{
  "num_attention_heads": 3,
  "qk_norm": true,
  "init_std_down": 0.00411,
  "weight_decay": 0.031
}
Each number is 200 + 30 x the weight over its row's rms, rounded and kept within 0 to 999. Layers, rows and columns count from 0. The size before them is the row's rms in percent of the matrix's.

# layer 5 MLP up, 384x96, rms 0.172, rows 131-203, columns 0-47
117,172,210,191,208,169,227,175,173,170,157,193,301,215,230,254,236,164,169,239,210,172,185,172,223,161,215,170,248,170,210,175,204,237,180,191,193,165,232,188,218,200,194,199,247,256,199,218,189
096,189,202,162,181,192,202,195,217,222,224,192,179,184,231,178,203,171,217,200,234,234,221,190,196,210,241,157,169,168,158,199,256,161,201,144,185,235,130,231,236,207,206,184,270,182,225,227,169
108,139,223,211,213,221,214,215,136,224,213,153,210,175,192,175,212,190,193,189,192,202,236,226,196,212,203,169,162,256,206,189,182,198,194,159,208,244,213,269,220,190,212,148,206,220,167,228,270
100,216,151,218,220,206,213,220,237,227,170,163,209,228,193,199,151,221,194,244,199,170,236,251,220,185,213,240,165,232,203,198,192,123,167,234,159,164,193,191,234,177,174,229,170,192,207,212,122
105,221,224,244,185,192,240,257,136,148,176,248,209,173,205,218,182,198,191,183,169,185,179,142,171,199,184,249,164,171,226,224,160,208,181,248,174,174,219,225,138,221,222,183,205,213,238,214,203
100,206,194,210,241,171,178,170,197,194,199,148,224,192,201,203,205,216,165,186,191,177,168,235,201,178,201,214,239,196,209,227,197,148,209,242,218,156,160,171,238,232,128,159,203,189,191,259,153
114,189,234,202,227,223,205,175,150,173,203,212,211,175,209,107,223,209,189,261,192,202,185,232,199,227,201,210,195,186,185,201,195,178,179,142,267,188,249,180,250,181,177,222,178,255,211,221,241
104,220,197,175,187,197,239,121,209,199,177,166,202,245,236,225,232,173,192,163,255,205,142,204,189,192,164,171,176,226,233,190,170,200,223,207,192,160,202,220,203,241,164,185,201,149,164,159,205
099,237,206,211,251,178,276,220,193,161,226,205,157,168,216,211,205,208,215,155,231,165,277,192,225,178,211,197,110,195,202,210,147,212,215,179,164,184,216,204,198,238,192,233,164,204,182,201,259
114,165,148,217,256,228,228,165,166,161,133,188,201,240,185,202,197,147,171,163,154,172,213,184,210,215,228,201,185,147,193,199,165,209,181,182,153,178,213,195,213,191,260,172,245,181,174,254,185
097,222,188,235,226,198,201,141,202,234,224,243,248,251,265,159,170,183,209,179,163,215,248,215,193,198,215,176,190,258,194,158,112,205,155,216,190,187,229,208,262,199,205,201,206,181,169,200,180
093,173,196,203,229,187,186,167,202,127,172,248,226,236,218,164,221,202,174,169,215,157,199,208,205,208,165,185,188,200,261,208,214,168,201,146,209,191,182,165,224,202,192,213,215,201,213,240,162
095,191,265,257,195,210,225,254,214,150,195,192,247,191,201,237,218,190,193,194,257,214,209,202,205,248,150,186,246,188,223,174,156,210,188,244,229,149,219,133,201,216,197,206,215,149,218,231,187
101,180,206,252,165,190,254,158,225,168,182,162,211,221,181,223,236,203,167,222,144,154,213,170,181,212,186,218,215,236,172,177,192,249,240,153,156,176,163,155,167,203,175,244,186,255,177,191,243
106,200,209,220,198,205,196,265,136,218,161,175,206,192,204,218,162,198,152,210,218,171,161,216,186,168,209,195,218,171,238,193,207,213,221,212,191,195,210,190,144,195,272,252,195,198,265,204,164
090,213,216,165,182,223,194,271,151,170,259,169,258,239,264,185,223,207,239,178,208,230,212,249,187,189,199,221,171,172,163,149,162,157,204,168,202,190,252,245,168,206,243,191,224,217,236,188,198
103,189,192,194,186,233,208,274,242,202,156,207,145,211,190,203,207,232,242,261,214,225,210,221,146,209,201,223,197,166,257,241,189,196,252,197,169,143,190,121,221,213,169,192,202,228,228,197,223
097,239,192,250,151,165,239,185,218,200,227,178,203,213,181,180,237,188,216,190,162,185,160,129,175,150,180,248,217,224,227,198,160,254,206,233,173,221,184,228,172,197,233,275,203,230,164,211,160
108,222,177,158,221,207,204,116,157,206,188,149,163,185,230,183,233,213,187,208,207,177,156,263,191,181,168,208,220,234,174,243,196,225,166,233,237,229,167,149,198,182,203,214,213,179,237,228,191
104,184,221,164,211,213,252,217,257,275,218,174,211,234,242,177,265,172,184,196,177,254,195,221,199,217,183,218,166,159,240,189,220,229,227,184,173,203,189,170,217,214,208,196,178,249,221,230,207
107,208,235,232,223,184,206,158,198,200,236,214,193,200,202,209,205,186,188,224,193,220,230,211,184,222,182,131,217,211,233,183,174,248,175,232,209,181,197,173,214,236,188,236,161,203,196,199,228
085,188,230,180,207,224,268,215,181,175,189,249,189,195,203,249,176,186,190,252,217,183,187,197,201,198,169,219,235,209,145,208,168,209,145,169,224,225,223,216,164,201,197,205,231,219,252,204,169
093,232,210,214,223,172,167,220,149,218,180,164,228,183,189,156,218,186,203,223,231,204,208,197,234,178,196,233,222,260,186,198,148,183,192,193,214,182,229,167,137,149,227,144,142,209,183,204,239
090,168,189,249,179,158,171,220,207,195,227,202,239,268,190,175,241,213,210,240,192,179,185,195,205,195,181,170,187,264,218,240,195,154,181,184,235,195,250,235,183,153,183,194,183,246,170,229,267
086,219,189,229,202,159,175,219,206,204,229,185,222,201,240,158,200,202,220,159,161,245,218,227,263,214,200,147,205,198,196,203,235,221,157,188,185,186,183,167,238,137,259,145,185,177,214,156,205
094,225,202,195,227,140,217,135,204,205,246,224,243,192,223,245,196,168,231,194,208,168,191,207,227,182,208,192,179,220,181,235,180,189,240,243,180,139,205,158,250,184,239,177,235,185,236,205,222
097,222,226,200,173,154,179,270,241,148,192,181,210,246,230,219,265,180,217,140,248,243,191,201,183,203,205,196,128,247,197,206,169,269,176,176,230,192,201,227,229,208,201,189,193,195,198,178,218
104,196,180,214,216,177,215,183,184,137,219,194,192,259,152,171,238,203,190,216,244,194,224,241,220,197,224,234,210,190,207,165,203,234,112,172,173,196,224,189,162,198,186,219,241,227,215,185,239
104,203,234,172,197,170,248,198,206,187,191,201,236,175,192,217,160,264,213,225,205,232,178,205,183,210,248,211,169,238,207,161,207,188,182,179,167,176,224,205,218,244,236,215,230,223,215,239,255
097,192,230,203,175,176,252,222,220,173,206,221,169,216,197,151,213,212,158,209,164,219,228,168,186,206,213,181,168,173,140,192,188,194,158,201,152,228,238,193,226,287,236,193,173,202,213,246,224
103,208,163,185,194,173,177,194,158,170,164,230,193,198,253,244,132,198,216,228,218,234,186,224,206,202,208,239,167,241,191,230,174,206,189,192,180,224,208,200,177,146,188,245,239,167,239,220,170
095,250,199,212,274,167,163,185,200,154,267,192,180,150,227,222,216,187,219,210,189,219,110,185,159,208,208,208,195,196,241,207,179,248,168,145,230,175,235,203,186,173,216,159,169,181,178,229,183
090,219,131,237,189,225,212,230,223,142,228,152,220,218,174,160,201,202,195,186,209,214,152,269,164,166,253,214,240,179,171,232,249,181,177,219,228,163,165,176,236,202,213,209,231,222,160,224,218
093,211,208,199,272,194,227,196,209,154,228,202,216,192,168,163,183,171,124,191,134,193,183,177,219,191,252,192,192,178,165,232,192,215,226,187,214,232,216,209,198,209,167,229,164,151,221,205,228
101,216,178,230,218,200,168,195,203,155,230,198,235,241,210,202,193,245,238,154,156,186,183,225,188,234,189,196,217,138,281,199,196,213,243,217,154,229,162,172,207,212,236,203,115,220,226,181,212
093,152,198,196,194,207,193,194,148,190,196,186,210,229,198,221,150,167,152,173,207,173,207,226,247,208,244,196,189,198,208,147,223,200,171,221,241,220,187,214,249,154,234,167,188,199,159,220,194
103,194,171,172,235,182,193,217,148,228,173,229,220,243,187,177,234,163,163,143,188,243,168,153,256,175,216,176,162,211,212,257,235,161,228,204,278,191,174,264,153,182,197,210,149,207,199,232,232
108,155,215,209,192,141,217,128,190,237,158,192,182,233,200,197,219,224,208,164,174,185,151,212,207,217,203,220,257,174,206,208,190,245,140,245,174,153,160,187,268,219,217,194,195,185,226,192,214
098,223,181,190,202,232,182,197,201,269,178,186,205,242,189,206,201,143,178,187,166,207,226,212,218,155,269,144,189,206,199,224,216,204,183,235,260,142,248,205,211,220,211,211,185,238,190,167,240
096,211,197,207,227,199,231,151,247,246,190,215,152,234,230,262,213,177,226,196,241,188,167,237,195,167,207,166,224,160,296,157,149,225,239,227,227,155,192,207,247,212,207,202,259,208,244,237,243
099,249,199,215,229,158,198,165,180,205,201,231,173,127,199,196,198,195,202,202,184,204,259,236,192,246,166,188,244,169,196,205,244,199,187,175,252,236,171,196,233,229,223,231,160,203,234,237,232
096,213,181,170,245,148,231,144,181,181,211,200,196,247,194,210,217,201,211,204,203,182,240,258,175,208,211,227,234,214,223,230,186,145,140,160,219,191,229,240,214,191,228,174,128,246,201,222,226
084,192,141,173,259,238,207,168,222,192,230,162,204,232,233,172,231,225,184,183,187,220,163,217,221,211,201,192,160,171,180,191,204,177,216,192,203,182,155,255,216,221,221,196,234,158,230,208,239
104,216,190,197,188,192,221,211,127,217,172,186,171,179,246,129,241,209,172,197,154,173,185,209,208,142,168,224,215,186,228,211,174,174,219,221,210,184,174,233,185,193,245,148,153,220,216,210,222
099,182,162,187,178,168,231,172,213,213,185,206,254,243,176,237,234,156,237,260,173,221,156,200,239,212,207,235,237,179,234,176,201,163,188,201,190,210,282,165,225,168,210,202,273,205,203,224,209
100,173,281,199,198,178,166,155,194,182,187,188,267,248,200,206,231,207,161,217,194,233,137,227,192,232,239,186,175,184,192,179,206,179,183,170,184,227,165,182,186,156,213,182,213,239,230,214,216
098,184,233,248,200,188,198,261,250,182,225,177,160,185,190,236,270,224,183,191,200,175,241,227,253,212,213,151,176,208,255,205,164,204,162,212,202,177,238,234,187,171,193,138,196,254,234,190,176
090,187,244,183,238,252,225,182,180,177,199,215,234,218,153,177,165,179,216,250,165,225,144,200,246,238,196,183,189,191,128,208,235,145,203,245,190,178,215,178,244,170,190,190,216,238,255,188,217
096,218,141,160,223,174,183,241,280,180,204,229,222,247,197,179,267,191,222,164,163,226,235,189,214,190,179,185,169,208,193,200,191,195,164,200,173,200,173,253,167,168,181,197,182,225,135,184,237
092,239,198,235,190,158,223,228,225,211,183,162,221,247,186,201,201,194,257,249,177,195,215,203,210,163,240,213,179,154,240,233,159,240,172,167,186,237,174,208,245,172,145,179,205,212,132,179,218
093,223,197,202,239,231,237,203,228,209,161,198,212,174,138,219,245,186,156,223,222,182,194,204,202,265,172,210,226,192,190,242,278,182,171,213,197,157,187,169,197,253,227,215,245,226,192,247,201
114,188,161,193,235,188,235,197,172,156,178,173,236,147,230,283,198,220,229,170,180,163,160,170,185,173,212,222,226,217,246,260,166,182,174,237,200,154,193,230,198,174,229,199,196,220,203,236,178
109,215,197,189,234,190,174,195,222,177,270,148,214,215,212,182,260,207,245,175,185,204,241,202,191,210,209,174,226,139,265,205,174,198,204,240,192,198,152,153,262,209,219,152,165,177,196,209,179
100,191,171,163,194,164,263,161,238,235,216,162,208,182,212,207,220,175,107,202,177,165,189,221,224,171,216,147,180,226,216,185,171,178,186,189,200,203,189,164,216,255,248,182,174,213,184,212,282
092,213,201,243,255,211,225,169,179,223,183,222,251,203,237,201,196,164,255,168,142,177,149,253,222,212,176,196,251,251,184,175,186,244,223,197,182,223,159,227,180,167,195,226,173,225,205,202,191
092,166,209,230,193,161,175,178,226,162,180,212,175,249,277,208,194,152,184,248,199,216,236,202,186,248,241,188,221,203,171,218,131,176,207,203,201,186,241,243,148,203,184,213,168,238,235,190,226
102,199,170,192,208,169,220,216,171,260,191,189,265,183,233,220,241,211,188,192,198,196,179,160,237,144,173,134,169,262,228,191,157,156,242,189,182,163,215,176,182,253,181,255,198,186,196,227,242
097,169,222,217,229,219,204,155,225,206,175,240,166,232,213,183,235,155,230,218,174,176,161,214,266,188,200,249,217,172,257,212,235,222,199,195,193,252,197,205,192,203,158,183,192,235,178,235,211
101,228,227,253,205,192,145,238,174,205,154,181,218,198,188,164,204,207,232,264,243,213,232,203,162,220,184,268,199,198,188,160,246,247,191,200,175,173,138,177,189,182,193,173,196,167,238,215,229
087,204,185,167,241,220,220,210,194,172,170,224,277,244,193,216,253,179,196,214,191,207,180,202,194,174,179,116,211,186,219,207,209,226,216,169,210,200,119,166,245,174,192,186,213,178,225,148,147
087,234,228,159,183,207,140,221,219,175,164,215,169,236,199,171,190,229,179,195,250,189,171,215,187,152,234,177,206,212,176,263,224,199,203,199,182,195,195,188,228,218,211,241,233,213,245,195,204
099,198,177,134,214,190,211,231,222,157,242,174,197,178,244,218,126,197,199,234,153,242,190,245,198,177,241,269,193,194,252,204,209,220,237,166,144,208,204,241,211,152,160,213,206,221,174,209,170
101,173,200,213,281,222,142,173,193,210,179,164,195,195,201,142,174,194,237,177,232,151,227,250,225,203,251,164,193,220,180,209,205,194,221,181,231,181,252,162,206,217,200,208,181,216,191,198,228
092,214,192,171,231,139,238,190,215,221,206,159,208,200,210,151,215,215,231,206,231,204,175,194,191,247,232,192,278,200,190,214,213,238,181,187,235,163,129,169,238,253,224,196,179,205,216,192,198
094,162,189,197,184,173,107,158,219,208,162,201,175,153,179,221,222,201,219,217,199,166,164,141,220,176,173,183,183,163,211,213,215,190,224,176,142,239,176,202,281,209,181,182,153,184,209,194,227
100,212,182,199,224,190,160,154,165,220,200,216,196,190,227,199,182,145,224,196,167,171,237,152,191,225,214,198,173,189,216,205,208,183,135,272,208,115,203,226,246,219,177,180,213,202,209,213,217
077,172,203,141,250,163,193,158,197,215,180,226,208,198,225,232,220,169,190,181,206,193,176,201,163,184,207,179,216,126,262,249,203,200,192,213,160,213,218,259,180,208,228,127,185,245,184,237,168
107,221,254,190,163,165,199,222,134,171,211,219,180,158,199,204,223,221,210,232,177,188,196,228,197,134,132,208,242,239,166,254,197,207,166,252,163,170,204,228,255,243,223,210,209,232,199,233,202
101,221,223,199,170,171,158,183,199,248,217,201,223,178,196,226,207,165,200,229,191,220,193,177,189,211,227,221,178,244,221,212,225,223,202,120,172,220,203,202,237,233,201,126,179,153,216,171,207
096,225,196,226,232,216,143,222,173,209,171,247,200,210,222,213,205,163,239,179,189,181,183,237,182,162,213,140,229,160,207,206,239,158,201,210,209,213,218,144,172,220,153,207,154,176,195,149,255
098,195,168,248,264,209,180,204,179,226,215,198,198,164,166,189,202,184,212,242,251,229,237,142,193,229,174,202,178,169,229,264,194,221,164,259,206,222,183,206,241,229,206,207,181,224,196,192,145
096,174,160,179,205,177,246,209,151,162,209,196,203,171,274,198,220,181,274,197,224,185,176,224,212,160,210,214,161,203,228,209,154,192,197,230,229,208,270,168,175,216,196,153,199,220,171,222,195
104,208,231,186,196,200,246,192,136,197,182,196,187,215,208,236,232,197,157,200,192,202,176,142,193,212,177,221,184,170,195,215,166,217,190,197,167,151,211,192,205,215,241,226,184,200,145,189,235
# layer 5 MLP down (transposed), 384x96, rms 0.0418, rows 131-202, columns 0-47
114,166,170,173,211,171,175,156,200,224,221,235,189,230,240,203,154,206,182,187,145,237,254,182,191,152,216,197,171,202,179,216,230,227,155,243,169,188,192,181,217,157,171,204,209,198,186,186,173
095,191,216,235,246,162,203,214,181,188,186,202,255,174,176,215,156,194,176,156,172,179,196,208,217,154,192,218,170,210,184,173,166,251,198,244,194,191,198,141,190,171,208,184,165,228,191,171,259
100,174,217,206,177,172,233,219,216,216,196,178,240,172,183,254,193,192,216,161,109,210,193,181,220,159,170,231,199,244,160,210,238,154,216,196,238,278,230,219,210,228,179,245,175,214,206,193,245
102,207,188,195,174,218,173,223,176,175,182,185,203,235,215,200,170,219,229,257,248,224,226,229,246,210,176,197,220,203,182,174,241,153,99,205,208,205,223,200,219,194,215,212,179,177,185,165,194
106,218,157,209,229,168,199,189,119,191,223,206,187,199,201,202,127,194,194,218,251,205,165,214,214,237,153,205,178,160,235,182,175,202,177,237,189,186,211,190,130,217,238,181,172,207,209,177,215
098,188,207,188,193,180,199,248,172,216,156,183,174,194,218,159,210,236,164,202,183,234,213,261,186,181,207,210,199,240,133,174,187,177,237,174,215,161,220,184,197,180,173,213,188,250,190,221,200
105,172,236,194,173,224,204,197,164,210,151,157,220,205,241,171,199,190,230,201,220,191,202,203,214,222,209,205,219,174,212,169,183,206,221,206,213,237,177,156,235,157,231,225,195,220,190,182,246
105,235,232,181,218,279,213,152,222,255,196,224,205,209,146,263,222,203,172,214,228,238,153,209,176,216,178,182,181,202,165,230,199,184,171,214,229,150,213,232,173,182,174,217,188,138,149,120,225
096,241,202,190,217,190,233,258,188,183,218,201,117,154,209,249,184,206,233,130,228,185,242,214,152,218,182,172,196,219,198,216,164,241,201,166,209,191,204,226,196,218,191,187,219,195,196,141,175
104,201,134,233,187,245,163,161,209,206,222,195,232,149,196,234,217,175,173,240,202,155,171,164,217,227,175,173,202,242,194,169,221,207,217,196,193,131,200,200,225,210,113,160,179,223,173,246,184
103,245,194,155,211,208,248,173,247,194,243,226,244,153,223,167,178,138,179,185,174,157,187,180,193,184,182,208,237,175,177,192,156,202,191,178,228,192,279,207,213,179,175,179,217,189,188,155,181
101,207,236,243,173,232,198,196,231,134,186,204,269,219,203,156,217,208,149,181,225,167,196,185,209,235,220,176,248,217,232,192,180,145,216,190,181,221,147,184,230,171,236,236,249,209,189,198,200
095,218,168,215,198,142,208,248,146,171,218,234,167,129,207,180,193,179,221,172,238,212,158,191,192,205,197,230,230,120,179,187,187,215,214,231,235,230,235,187,180,190,207,236,222,204,230,247,184
102,167,234,200,172,248,224,193,168,181,194,189,162,194,257,195,216,211,197,151,222,203,155,210,244,187,145,176,184,250,169,175,178,155,243,157,187,179,195,248,158,216,236,159,253,258,173,135,190
105,175,205,240,200,212,143,167,176,186,194,206,206,150,151,185,204,187,204,220,229,204,196,192,172,232,212,197,211,213,209,207,225,181,198,240,242,181,225,178,172,214,241,236,204,175,185,217,196
089,166,180,264,240,210,224,173,196,190,163,237,154,194,232,203,210,234,178,221,183,183,191,179,215,228,127,135,204,219,202,180,208,188,171,210,193,211,206,155,236,152,223,223,156,166,170,247,205
100,246,136,161,200,204,195,236,176,228,200,206,236,217,194,168,193,231,183,159,175,232,201,202,180,241,137,208,172,165,184,222,182,196,240,246,207,145,208,199,188,230,169,161,226,233,229,202,200
103,181,150,164,185,155,200,241,167,206,284,218,192,181,237,181,244,207,191,168,209,193,203,189,226,190,171,201,208,251,186,186,205,229,174,260,183,186,209,164,210,208,223,217,198,206,178,229,168
108,193,234,199,202,238,187,176,145,198,186,236,199,176,160,228,202,178,217,209,207,182,133,215,230,201,164,185,203,217,145,201,136,251,186,208,217,211,109,198,149,173,175,192,208,182,235,200,171
103,157,226,116,184,218,222,221,235,222,214,187,187,202,200,220,258,136,230,168,191,157,177,193,181,196,211,163,212,266,166,187,200,203,239,184,185,134,217,173,245,208,240,187,180,187,233,157,183
105,248,217,235,250,242,187,218,237,189,236,198,173,217,170,200,134,162,197,246,287,181,252,154,201,231,187,178,230,132,231,181,176,225,222,230,181,222,203,210,208,212,180,183,210,236,191,190,226
089,253,153,168,208,214,139,189,249,210,236,186,209,196,202,193,249,189,174,135,159,207,210,236,202,220,200,154,162,212,214,211,225,203,186,219,151,167,203,195,227,196,203,225,185,168,205,223,241
105,142,197,153,210,207,207,232,219,210,158,194,165,156,254,176,141,207,239,198,201,178,188,186,214,136,179,206,170,255,208,213,278,268,207,204,211,228,226,243,181,159,239,153,154,188,172,153,217
099,133,221,215,179,227,158,212,161,251,217,179,187,188,196,254,142,214,246,223,176,194,197,208,231,236,182,216,216,265,203,201,241,155,219,187,183,230,248,239,194,206,171,182,219,199,234,202,174
091,250,224,234,194,153,199,193,191,212,164,238,221,140,212,188,207,189,224,225,212,181,224,193,226,163,217,156,218,175,204,149,232,205,190,198,230,156,252,172,215,208,232,226,206,223,180,177,164
097,187,187,207,202,153,224,202,205,209,197,188,210,146,193,169,211,239,229,207,209,242,172,212,182,204,179,227,204,205,207,196,209,237,213,236,228,172,206,246,219,196,262,182,278,207,190,161,221
098,166,122,167,238,210,183,254,219,185,180,216,187,193,262,177,240,191,242,185,205,177,218,218,227,203,242,170,248,214,204,144,210,195,197,181,241,238,174,200,220,242,170,185,214,238,220,209,164
101,179,238,206,224,153,186,168,183,185,210,169,195,202,135,185,212,227,199,177,223,173,214,244,256,277,185,218,255,207,228,173,223,251,213,203,180,210,206,178,153,226,212,197,204,213,240,237,200
100,215,192,229,194,219,154,205,202,231,173,184,252,227,186,216,184,225,206,209,175,249,193,208,201,195,204,192,217,266,169,203,275,171,166,211,218,227,226,208,220,211,212,151,134,218,165,217,221
105,155,218,198,223,209,224,194,222,178,169,179,155,211,195,136,200,119,156,234,212,214,223,196,263,220,216,195,187,202,208,202,188,187,169,160,189,200,201,204,222,244,261,179,205,193,183,179,231
106,220,182,136,184,182,170,174,209,213,224,183,177,203,232,203,195,244,156,217,204,239,163,223,157,155,232,172,237,190,177,227,190,196,191,190,144,214,195,237,213,148,174,146,192,188,207,205,217
101,186,212,171,219,168,174,260,245,168,194,238,187,237,155,159,154,207,151,157,188,200,187,170,205,170,159,239,178,230,170,187,170,214,171,258,299,199,217,145,200,165,206,212,215,173,205,164,261
091,230,204,193,215,139,160,182,218,195,156,214,226,193,199,240,189,143,208,181,229,170,213,183,245,189,170,188,226,252,285,187,231,199,249,171,206,221,210,231,200,203,198,199,192,213,225,208,207
099,195,161,207,207,168,207,168,160,216,191,179,205,160,248,193,240,241,191,223,162,191,189,203,263,208,223,200,172,217,229,218,137,184,158,199,205,210,223,166,210,230,159,213,171,181,137,196,149
096,196,175,166,138,223,215,258,202,178,196,210,254,214,193,239,234,224,180,195,137,177,201,202,160,195,163,223,222,237,214,198,205,205,235,174,200,151,203,191,225,181,188,208,184,219,169,174,255
097,177,217,190,179,202,198,215,210,200,162,231,238,253,222,175,206,241,229,227,222,218,165,192,201,172,167,201,137,191,161,191,220,219,212,157,203,179,226,192,192,251,206,188,132,265,262,200,228
105,173,225,219,175,188,188,161,203,188,205,205,187,208,244,222,138,247,184,253,198,197,211,223,210,172,196,199,210,145,194,168,176,239,252,157,210,205,225,176,248,175,154,174,217,224,223,252,203
103,216,175,269,235,175,209,174,169,152,219,219,210,179,199,167,196,223,231,176,192,223,219,159,184,187,199,194,134,204,150,184,240,245,212,170,204,230,238,172,198,242,165,216,209,233,209,179,173
103,178,169,165,131,265,205,214,243,208,215,193,218,231,177,210,186,201,188,165,159,224,266,193,219,174,247,202,162,222,195,148,212,189,191,181,254,148,241,155,188,256,203,175,134,199,170,195,214
100,165,138,254,292,193,163,240,191,152,249,187,186,221,229,184,186,245,213,232,188,218,197,185,211,224,178,201,208,191,218,192,168,216,215,201,167,242,228,224,216,184,177,153,201,199,211,251,192
103,181,201,203,245,179,223,165,158,224,157,212,195,157,213,248,175,225,224,185,223,178,246,203,188,211,203,192,190,162,191,175,187,214,210,177,309,215,233,205,248,169,252,198,199,252,193,264,197
098,163,194,151,160,152,197,219,185,132,233,195,172,177,220,175,179,203,218,194,197,228,210,174,232,248,233,159,172,193,188,145,178,170,144,172,227,162,198,210,182,140,196,191,190,188,197,217,184
088,178,222,227,183,241,191,205,154,196,179,208,217,231,188,182,240,191,198,218,177,202,266,147,189,166,168,196,203,211,212,206,238,297,227,211,185,204,188,228,198,223,223,245,193,184,174,145,235
104,208,186,183,158,176,190,227,252,210,177,197,128,181,193,156,228,221,167,210,164,226,154,201,172,162,170,236,218,130,202,212,215,201,161,243,169,219,200,225,203,155,214,173,221,183,181,242,191
094,169,242,211,153,212,187,209,146,287,188,200,199,210,178,188,183,217,171,298,191,258,207,188,187,200,219,190,188,156,257,210,200,208,144,206,197,187,168,216,219,168,220,141,204,219,202,192,231
095,149,213,192,212,223,232,203,173,225,131,146,167,204,223,178,172,239,181,223,241,188,209,169,218,213,157,232,182,170,238,175,229,204,168,194,221,248,188,176,192,205,251,181,179,242,211,214,260
101,212,184,236,244,201,158,159,237,185,175,191,151,210,220,242,207,236,244,156,211,185,209,184,225,211,252,178,186,183,174,170,202,191,164,178,154,221,220,190,188,168,134,136,262,214,217,192,205
099,158,212,223,195,176,206,184,174,228,181,194,177,171,202,196,184,151,179,152,219,248,198,215,140,212,219,228,187,208,239,199,167,172,219,173,205,242,223,167,207,242,214,172,263,208,168,147,171
094,231,221,183,231,230,192,230,148,208,243,201,166,217,249,139,183,151,236,165,160,208,239,258,181,178,151,176,227,185,207,147,226,248,116,191,154,163,220,186,190,240,230,209,206,225,193,200,208
099,174,197,190,217,228,192,239,193,202,189,191,221,190,196,217,244,225,192,167,217,174,146,189,177,266,192,207,199,207,229,243,238,214,233,180,223,224,183,220,223,196,153,223,244,150,164,129,182
094,221,148,163,231,185,140,202,224,137,206,223,226,217,194,202,172,178,195,156,204,255,159,208,222,172,191,160,182,211,208,207,179,241,245,177,191,149,243,202,175,222,191,215,244,198,162,147,145
105,181,166,137,192,206,283,181,202,196,249,234,206,183,235,205,243,224,184,207,224,151,168,207,145,195,179,171,228,205,197,199,179,124,188,192,194,202,215,212,217,190,232,143,203,169,200,216,223
104,200,193,173,184,215,188,279,212,218,182,183,135,210,207,168,242,214,217,161,267,176,185,166,219,246,186,150,170,183,211,207,207,163,192,203,192,233,189,194,210,181,193,170,221,181,185,217,200
104,264,241,135,190,202,232,180,206,190,176,183,170,197,214,194,244,187,198,249,189,184,204,229,140,170,214,144,188,237,259,209,229,149,157,223,217,188,164,196,177,233,203,163,176,157,246,188,242
098,223,218,199,174,244,159,180,198,150,200,233,192,243,171,211,181,181,246,229,141,197,189,174,197,270,252,172,187,234,198,193,226,222,215,212,200,211,156,186,188,231,154,238,174,215,180,247,167
097,218,189,211,196,217,206,213,227,214,215,179,195,242,164,211,218,237,231,180,218,226,185,190,196,285,217,203,284,235,206,251,160,174,176,257,180,225,196,268,145,236,189,166,191,183,188,173,187
102,240,182,146,215,190,152,254,120,212,236,199,158,219,188,227,244,198,236,202,242,149,201,199,223,180,228,163,259,239,222,189,198,162,209,232,191,247,166,212,209,200,184,222,198,171,182,224,197
095,194,231,169,220,178,215,202,186,150,195,207,185,159,199,131,183,244,175,217,212,193,156,263,222,191,140,199,195,189,187,215,242,259,227,235,237,168,201,211,194,196,177,177,220,229,210,198,220
098,214,221,235,196,166,245,198,270,157,97,207,237,195,199,183,208,167,220,229,205,216,232,213,175,188,198,177,167,216,240,233,233,200,223,170,178,154,191,178,226,185,178,162,151,191,165,179,218
093,172,179,194,193,235,176,217,181,195,209,252,232,177,251,222,178,217,168,255,191,240,243,161,211,219,180,167,206,138,169,193,215,227,166,187,211,194,225,178,247,189,152,230,197,216,217,220,192
096,221,160,273,199,166,218,173,223,201,201,196,177,175,223,219,156,186,246,193,209,200,194,248,159,180,190,184,210,183,204,170,144,189,247,170,198,174,161,219,197,234,203,206,207,206,201,189,188
097,187,206,225,212,178,198,184,190,203,201,184,186,173,168,217,177,173,165,216,196,226,199,237,173,184,193,246,236,174,264,215,204,252,230,177,178,204,183,201,135,170,200,200,203,204,177,190,157
097,171,226,215,167,147,191,205,196,204,218,229,142,163,177,187,214,220,168,239,198,252,183,229,190,200,203,245,152,199,247,198,203,190,212,226,210,156,143,206,186,221,185,239,202,155,163,188,168
100,219,190,194,204,170,250,242,202,194,201,237,210,169,190,173,190,234,217,195,212,172,243,241,172,192,230,154,234,221,144,213,231,214,211,162,235,198,237,185,138,229,193,198,208,148,180,198,166
106,180,222,206,199,197,245,251,159,134,198,175,182,265,211,165,199,189,195,171,185,209,193,206,175,252,255,273,259,190,212,208,247,234,165,167,229,212,210,200,173,187,245,236,171,214,214,212,206
101,186,212,147,196,190,190,189,174,219,230,182,174,197,197,203,226,202,148,224,189,208,208,137,172,190,234,227,174,208,192,198,203,185,180,218,213,157,227,227,166,242,193,171,179,250,190,186,217
089,225,191,198,188,241,212,263,203,200,244,161,212,193,176,181,194,223,164,235,267,172,190,195,203,241,206,227,176,262,215,166,226,159,215,194,247,193,240,142,237,187,191,225,171,154,190,149,220
107,245,201,160,177,256,236,219,149,226,232,186,166,226,244,201,264,221,200,166,136,250,192,240,187,214,157,198,205,213,155,228,201,247,217,227,147,206,239,270,197,221,213,231,207,182,156,244,187
099,248,180,160,177,175,246,142,213,177,196,201,262,189,198,241,153,222,177,208,158,159,166,176,186,235,204,211,234,189,219,189,236,272,224,180,166,172,208,265,230,183,214,197,204,214,164,190,260
099,197,167,229,190,232,162,207,162,230,151,170,160,187,174,199,200,241,175,177,237,156,167,170,210,242,250,199,200,190,182,191,225,182,163,221,178,247,200,194,217,230,161,179,168,204,161,138,165
105,231,186,230,210,235,209,148,185,179,215,179,200,199,141,189,181,248,247,301,214,198,208,148,204,199,212,188,214,200,216,207,203,211,221,207,222,233,218,182,193,169,237,207,211,137,202,197,211
095,218,168,226,210,167,185,211,181,213,218,197,202,180,242,147,193,166,194,231,189,202,242,186,195,217,201,183,164,233,175,182,227,223,246,269,182,270,178,193,164,162,230,168,178,184,194,161,167